From a checkpoint of a small transformer trained on Wikipedia: 22 layers.
Each number is 128 + 32 x the weight over its row's rms, rounded and kept within 0 to 255. Layers, rows and columns count from 0. Numbers have three digits each. The size before them is the row's rms in percent of the matrix's.

# layer 18 MLP up, 704x256, rms 0.118, rows 583-646, columns 128-159
102:138125174130123124108113133114119109143087144155116162113104146150129129142161138098166096112202
106:115088099111156141215105077126136121195116150170153153141059105104146148158138063160121128135204
100:171133090119114092128110188167202157111108170094114105187070098117145157154107091117142149107150
100:159125135170080162146115130114159151096187143104095125109184182140194141153096127134132137127155
096:138142120135129101082096106189147137158167158148125176100125143070162077118147077132107039097111
100:159163145163134117101118147119133127119145186126133123177096123155149140129125135092063129083149
099:150091148108128083153148075101091160111154157150128097152153147134112144095147078127170138117123
104:120207119177146163102155167085120055155162155167125126166198132133137191104058112079161157136214
097:142142159138119100094147167108107119189124126134122132114167096142130221107128139131218151103155
106:130060134104197140130142156073131212142139123142165167091163155122095122145113084170140145097112
095:143124088100144093121110150166085132116153123172087122096038143137142143161197108078141160128142
102:060136159116076123211092137082135098123095115151195117152130122116178141132176171071117091118150
098:110151148184136163145060127120052155157105129131099147094132164158160101138137113144161087140134
094:088162166139153152113121135124117115061144127102127109099137125170049185127130128170129118095157
107:164100134120141085051156178093118163106108146088156086155112134127130154055104098118133154146113
102:134101195178193147148117131095161068110112148131135146108149126090096148118127122110191176105152
096:154120104148112109147131067147139105175122190174132080105125122116086103133134123178110113086096
107:133061151094200087151128175120120075122120127123161151189132152110127126107159144150103144129185
095:183134167095103150151135093105194129085115152145070129142090114100109120117099152149114111129103
102:129184121165060124111181090120107171109104156135096137155116105088158127101108104144097126171154
103:144080157113091151112116117105143181060107094102151165119120099142152139117112182103101072087103
097:115121103160103169133126145169111117163053117123142117132120111099133171161167204138126190152104
091:146097119121070058102094154198115141110105121094127160110152110113170072148137133104130108163193
102:126096132060147114124129169101089089112140174162133132111124161112098126154110079129187113151076
102:065129122122147119190149127143165119143128175079058143103152101193132120089122162145145186122067
097:119154158101161172161122129078159086125158189124147133128153125164116082087125131164156133167177
097:160123141149180145127075132137056139150130088098129098115126158164107173147142166142111090145116
102:082139104132123193128108153177157149126133134034150098076174165133104078138091125092101114131128
106:147144155130117160063120112061149103122122089116115132130139079159191085115084109151120137113127
099:092132093188117166153099075096117081128120153148071155142164096161065163105095129083053215167156
096:119148098170106091103163116159124119153129163117126128145069130108159109206126092093095092114090
097:146162158147159135073121083125103090198147092154108166143133116152060134127085146105176104150107
103:136099078137106100150143147113170113169117128136144198126159152112090163166164081139131136136102
103:119107087100129098110143109146090101149093167099125118106127077125193157146165195142115148170135
102:183091163101148142116137128152101123117164130154151108082096145115126169158110123139142145141122
100:104112139126118103101065114201144157033159173138103193109071128154122130052116166127163124164092
097:132144109172146200104160161106159129090099139143157167079149121117102059154167118123104147061098
103:080096090173147131138185142095173162119128191073157145081098176146136141092147106142139130092135
100:132136193144108088088132120069113161128124141108095120194118081132152128041053155102172161131117
094:160133144080146067141143114125146165103053090091176116170112120115134138083104074153088131094139
095:112155176090121184152113179133092146071187086111112067169127146123121128102173133105112065153148
102:127158138117118130058124172127146170127115190070120119141130121119121147090137146137133074203163
099:083135158148104099139187105156064131101142161190131075101172122099127086132140071106107082141090
105:088165060082117164172157128089068084147108087102168101146152166125159123134182145152099080138118
102:150178155089096114139156054059098135107113183076133127153135086128124079103116125151116204131128
100:123090165096081121092187116157081126115116095091092069121134141138118089128135087107084068140130
105:121073101124106060161095102072119171133083162181131124178101118136046123137173097122164109140140
096:096169120108120101108115081153195169132135132165162188092152146116115077127090119163168111150117
104:118135158152148171121106126079148089160112125122122127189119136092123160111156096088056174110123
106:126114126103109122101109123108138112144052092091154159170192169177138145149123151137165137148121
106:130095146129177138113144083158102135138098106106120090110127164103178106086117176159127154138103
105:166084143140123174080099193146143122092147164105164198075130176129132095137148125122085151093112
098:096148155187166146166160180195101125099161180136119107143164125096066168160171119092041083143147
099:111211124114072139117108138159143090097144131144108125162117131118122110153131119091147148101122
093:129140148101140150121110077200156122093142086118116117137071128121193103068150166093136132196097
105:121080083042112092202088140114112150111136106144172117147203126077130073181130107167097142105174
100:123108081161121114135103087148183108114139122143141119080167131123111108139145141192137130139170
100:145122149085130154056154143087123122118105133132137133189173147156134151133159160084096159074127
103:144229114107148112080067133136145184071093146126100079132112062152173106111140118150170113159168
100:155112076070137092100086072060151170130116117110108117142140121157131175151049086100134137124164
099:092101147142095129079132145147125164133137112105119107100159158074130148063219135100154173123113
097:137107104080126126193143155194106101136151110149089149156132151143122053105113145138137200133128
098:120108152154105172108144140158146151148112119232150076141167127086128151153090132156144158136165
103:146134193178141113139157104172097120148194153079152139138095093113170075161114179138120103160153
# layer 18 MLP down (transposed), 704x256, rms 0.115, rows 583-646, columns 128-159
103:129127135126052118090130153139152166138108097102132153150110154146134127041102138127128166092118
103:136182122122170118130148190147118149069159118139158073125087149141168129135070094152166180121116
103:144183159131207181156117170134123138137118054139119144097083085106138164140117095100148141104157
098:133166104137139157105127088122130103133116144131140076049124118213098128128120077165145129134182
102:146083124143138108133137184157102042096108123118140156152182192152131120155145133088218145147122
099:095087119119130046161085112147123150178188131163072177157139182107068121150145131184115128169064
095:156153149143171149211109137088138151189118124111115125051135147094140163156120177112109096088169
096:051138177138115081137070092070096126169102141102132142071083150105085095126171135112082111118136
090:113126088166132110096148163186160105087160069128177116108088129146131124132128112124086060093187
101:054080160217126116104141123179129144130156189086142101083090124130110190152167096177078105161114
102:129121127161132116084195123150040125110128093026128123119193127116105097087081112197167174195167
096:116160141106136091204093114153165099094110098082126156163111100137105124185168131185149101162113
096:135154153072140159080144057125136100100101094174085135128108065094125106105131090109180184134178
100:179115169121111112124174142127069152157179156088097072156164110132142115088146122131123108095105
089:081183178163140121081091139104140140187115138177124116094137180150094147059165202148129125106147
099:093171112134152125087178146145129158137139075016083116098061108195181135172136129174130122104143
097:124094124090113130119121127097094110126106115113187154149099187093113145157117120080115118183135
110:205125125099081102126095124102213115115104147150159126142119149176129119137187104146130170140144
100:099117125140216104142102147105182133118164135175103062101138128124126130083218151139128071163163
099:126057169130124117103080123105109142115162135143108117125140127139028103105144145093164196121140
104:156137187137171111137122127134184120132116172140164153108166124153086154102128183156148161145099
102:155100146146117133136135126172215143100147133111121121129156135164116115130116134116145153139081
100:130065120104113143115158154135112120139130100117123120138120153105152132033112092184130129129135
095:133119123116144136147121087176111157124109159094159162141196165107122129134175165141135157122154
109:144096175115133148092118127204139111132119159146103153113187103116116170103137214139139214112120
097:067100129150120134086147194182166195108119151078123140137154132142121137100104131096138073117159
102:109107125110143090127160102112130160139124154203166115142064091122086155089080134135102097114144
089:144088199132072099142140153179203173137158092120104187084102149124160157115107123116205195170168
100:178153147145114138148106061159157145151138130151165160118127120109112176078125092171071162116105
101:174161073120117102124102152183180177145159106152102129125099157101181135134135113147123103158114
102:108130098134149137139086092108134103114159148161042136173088152157110153115072143133165092107110
100:152160080168169146150116152152130046193140205147098078133118161105159118193145120086146098148100
104:177134144076126102125136104131108153150145126112035136164087105129160120153145100156126126157218
101:156097134113127074195088096130102079122123066165192079132079123095123159110093110113123093166113
097:071152143115119123188124146114072084173134136136094126119142144151143126110165175129096146152177
105:175085150148122147092125136119131115152146108094142154135159116143162101057095140117145106143157
095:098234134106153092082104140128064148139161094173178129137137099130134141112131130114127178108055
098:163148113193079154167090117136131121141101147121127127118119134115157116089124125093178141081185
094:130102098159162127107182166183077108108089123114139137139164196122158210191130126193152172136111
089:121059167123102150107124142100108134114145114087100138137109183149162099131111082134124190083108
100:090101150126173170100095107086142185193117127112182144051070081135114093120115164167129100106100
097:159101101156151198131156128163152180110100113108109101137118133076186159065085159097147241096145
094:113099102116114116108118157108144130128105085092132098110149170156182144154138101098126143096115
103:121103132125181078158086130098157169085190134112147156091137099115147119057111223076104165121128
101:132146111159160124135105120139072137151084188091111103111165152106103158147130045165107167115143
103:107141111165107150108140155134139141146134109143158080060104162162134171116143091150114140130128
103:143069107197135111130128126166179124121124153124076125135159163200146138128063115135132099117105
104:176094117160111174123161099126188136081144107133117186114111138099144187065091172139139105055100
104:090174058159100102129133110197096106153067098080078114103123083103152156166090146103141172127162
103:116141116204069115177176147095095123133185146134149163132160110101159156150071136126093117180112
098:148160122151142126173118132116123216128169112147113103063138127057119148114140147141134117122130
105:112163165137114099095122157137102075165109108138170136132106094133115114109094108150129170109101
100:075127188123123106107151094109122196116143143131113071085113114116107094140110148123060093123141
098:080143193177158151183194206111153157120154203063129170113125078145124124153112131102126140181137
098:098066148137111103130124166101114101170131100119174126091097120158043126173093107066127117147168
107:110117119198185124061139136131056095112151096093086121099161105190137088105129118125115076097127
103:107150141125091133171082157118066075101166154108144098167122113097137124126117108153151138077118
097:121153157129164134126133127159099182153136125160088113129158177180148129202136173114137124094103
104:143142133126084146152135185170073093110134208144150129134110169120119168095166155077104171139138
102:134121099058112161173121095126151148142119107131098149129175115145190067077123098160108108144152
098:110123125103150082119133168173169059137156142113049157074168078159125106147150119152140086114123
094:123159129096154131127105169106113146113146155073213111186117110164092155104107141075117141084080
097:136077195164122140122128149122113109134101104081129151148138154101150183049094099085138129103167
100:069132101118145101163109176114117129135105133141095142114088057158121136119101174141148068136109
# layer 18 MLP gate, 704x256, rms 0.111, rows 584-647, columns 128-159
100:170157104109090126065093131096092103080151174163152052131147135124097113133120172107132142144162
102:089129151087110146085145153098096136131087111143166163079184121134090111134111189071126174133157
095:134177075149083173103077128118134094113105082181097100148118118142195106156121198151112179162164
098:116102123107162123077151118193147121179137126154113123159102158128124063123125161070125068033163
097:146130109124158084146167109138148151157141105085111124115080148055168101087053138113140091123121
098:129180085121118136166194127107131085114132171094107143096128140164183179102141124140160087163121
104:110168149123133078159113057083118128103093158104134121074092122154109144150075114121168121158157
097:121155149086132092127194100105159137152105112137153110148144171114175084152136101138151116128112
103:157137106097092173127124148145096153129134099133144097086173095129166142118143118168113098124104
099:156187144129142132112191121160152083098140099158068201111208119163100173145170140171159156140135
100:081100089083080104120125174108130081178074119153145125089134145053168093119074103087116178116131
101:146077143118108136097105100165114086078152128131097173149128153119130086209096178101126110138132
094:121153145162175146120089107149135116130124118102147126139141191096110179109072088102109179164149
100:126088111101156140148118121117113170178118182160141177144142123118116090142162158131168141174150
102:147105125114150123122096161152118159090159058174091073100138089164107113161112136131090114170101
098:103162107143137058162188095088161172163185187138135124149098078132155126085158132115132095129088
104:019112149069198131163067187148140102105154138105106167130132141154203074090129109108169149128125
090:093118157058129083137138166150107140130189083146162150074124095060102139116064118153138132158145
101:183159122131161100086131138088140182142061121120153104130175169127162105143055118165121143166165
103:163129125137139074107070113072129113141090093156141105119157108102130055165132104124155121132097
098:179167143216178094101172096137118129107097113128130168153152105123146067105141115117091146151160
095:122145082154167091136130142094125125114170118149101158116131139144132062110163106149110137130188
093:133166157077117117096124124103104138167102078127107102044118083074073133179123073082144126168123
102:126215110098151063092169041117062162136153118163195129167097119091132110165149131130110118149149
095:157104056034111184154119157127071125069178155111073163121152150146135112118100167134122120156173
098:074072147133071135062158152135084061142133169177132142107119107130130101113176155063173150118149
099:156109136100082101147155095154117168118105081124137184146115155154101129181134088143093145162200
103:172141189148136097104093136118062062073108105174113126144104100179150141131077176094130143141078
102:121138153126116114123127106140134091115132036115155085130163149199113102176095115127165079150109
101:148126114185075067161138137091110097055089116148100115091149138114123125116151148105141153136156
093:125106158163099149099138134095158160132122157163075121118084111094150163106112111104105087111149
099:140078091044112228169067116120146185089133109151103192074191158097098148150138111149114163130168
099:194137157128094126059102139114103100124119036149129144112158184162129086152188146079181133129168
097:134133133162102136135138139068131134081084107099074152160125121105113155148080132168116120141195
100:088168126119086131093133142161139135136130154150161120148096144075086143123163194154173136140141
094:126111127167099097150138145149112116126071143115120152081168167096159107144131099135181092130140
102:169110123151140064099223136111159095121148114129164136181082186134144089156155112145139120167088
094:128098133157092142102118142104124100088104121164109140157074157094082128166217109120156140165101
097:144110148091082196195140225097082097166065121081133099164114143110124148098149172136180097123129
098:159118172079143071148152083187122141136119148123146146118150098149060093120079127153152149136095
103:107112140091127118156147119121117123113107033179075181135082092106131129155108105121092152160088
095:085133181140076084143182113123119150127154115167146124167173104090149160154172173135103183127178
099:174092091108165183181123109146144156125069111155172159093112060097133080130079148154138106139080
107:075131135142150128141151102100172133071217119162202141125072100147176060109112138118162076129164
095:136124107105167063151159156140157135139083148102128120170100133098084093154063151117203150134157
104:067116195103119119140117119035127138111124147134126157121167080144121108121108120075123110085112
104:141163124158117145072117131086126136058116110161116102150047111046075129127139131119187161130114
105:130066157139112128165155041117186120155100096179107113106055112127116134176116173132104164071105
107:054140113099107140093138108144170124113115123102070112133107121101166092153164140166138124043096
106:121159135154126117073170087157156133139114156132223151079119129159118220052129116112121124113139
100:159131144117111181154195104179123110089108166135139161133153173109094105083138116152101113131057
105:148133156102179093101138183102130113099110114157124166122107160151095117135104179113153129125181
100:152099144124163111164165111085147122122109146152133146107097146159121179103132023138083151189042
096:123143131163163026145113123110105124171084108124120129162179136106136183200128171147100116108146
101:131102128154132119144128102154153106138067102143065124130132131155141111117133156043127144197175
098:113079131167120184133164148069164109078175149139171114128110178128141169151154207105132098124142
099:137098091061140086139137165071082141106168063162169140142129095171167110114144133185102125062109
097:133122137076134161121139070158146092050144085164098133160041103167116151076158179150107130153080
106:098091124121106109099077191143097131154154090128105132124120193208157128111148177124132097119124
095:083115115165142173114187135141160162160118155139113143157129135096091067129106070141122074160195
099:117130153074127096147118129121163151120111139124182085145133129168099098132143131150147084209123
091:081074162115115141090180099144124133106166123138123098146084165090121139102093137100176189140091
095:118050124165173145146172098106165095153165158123100096110180215129129114111146108171145146123137
103:165122109130133155090126123150128157117077171129123115151177181136101161112141112170210106103142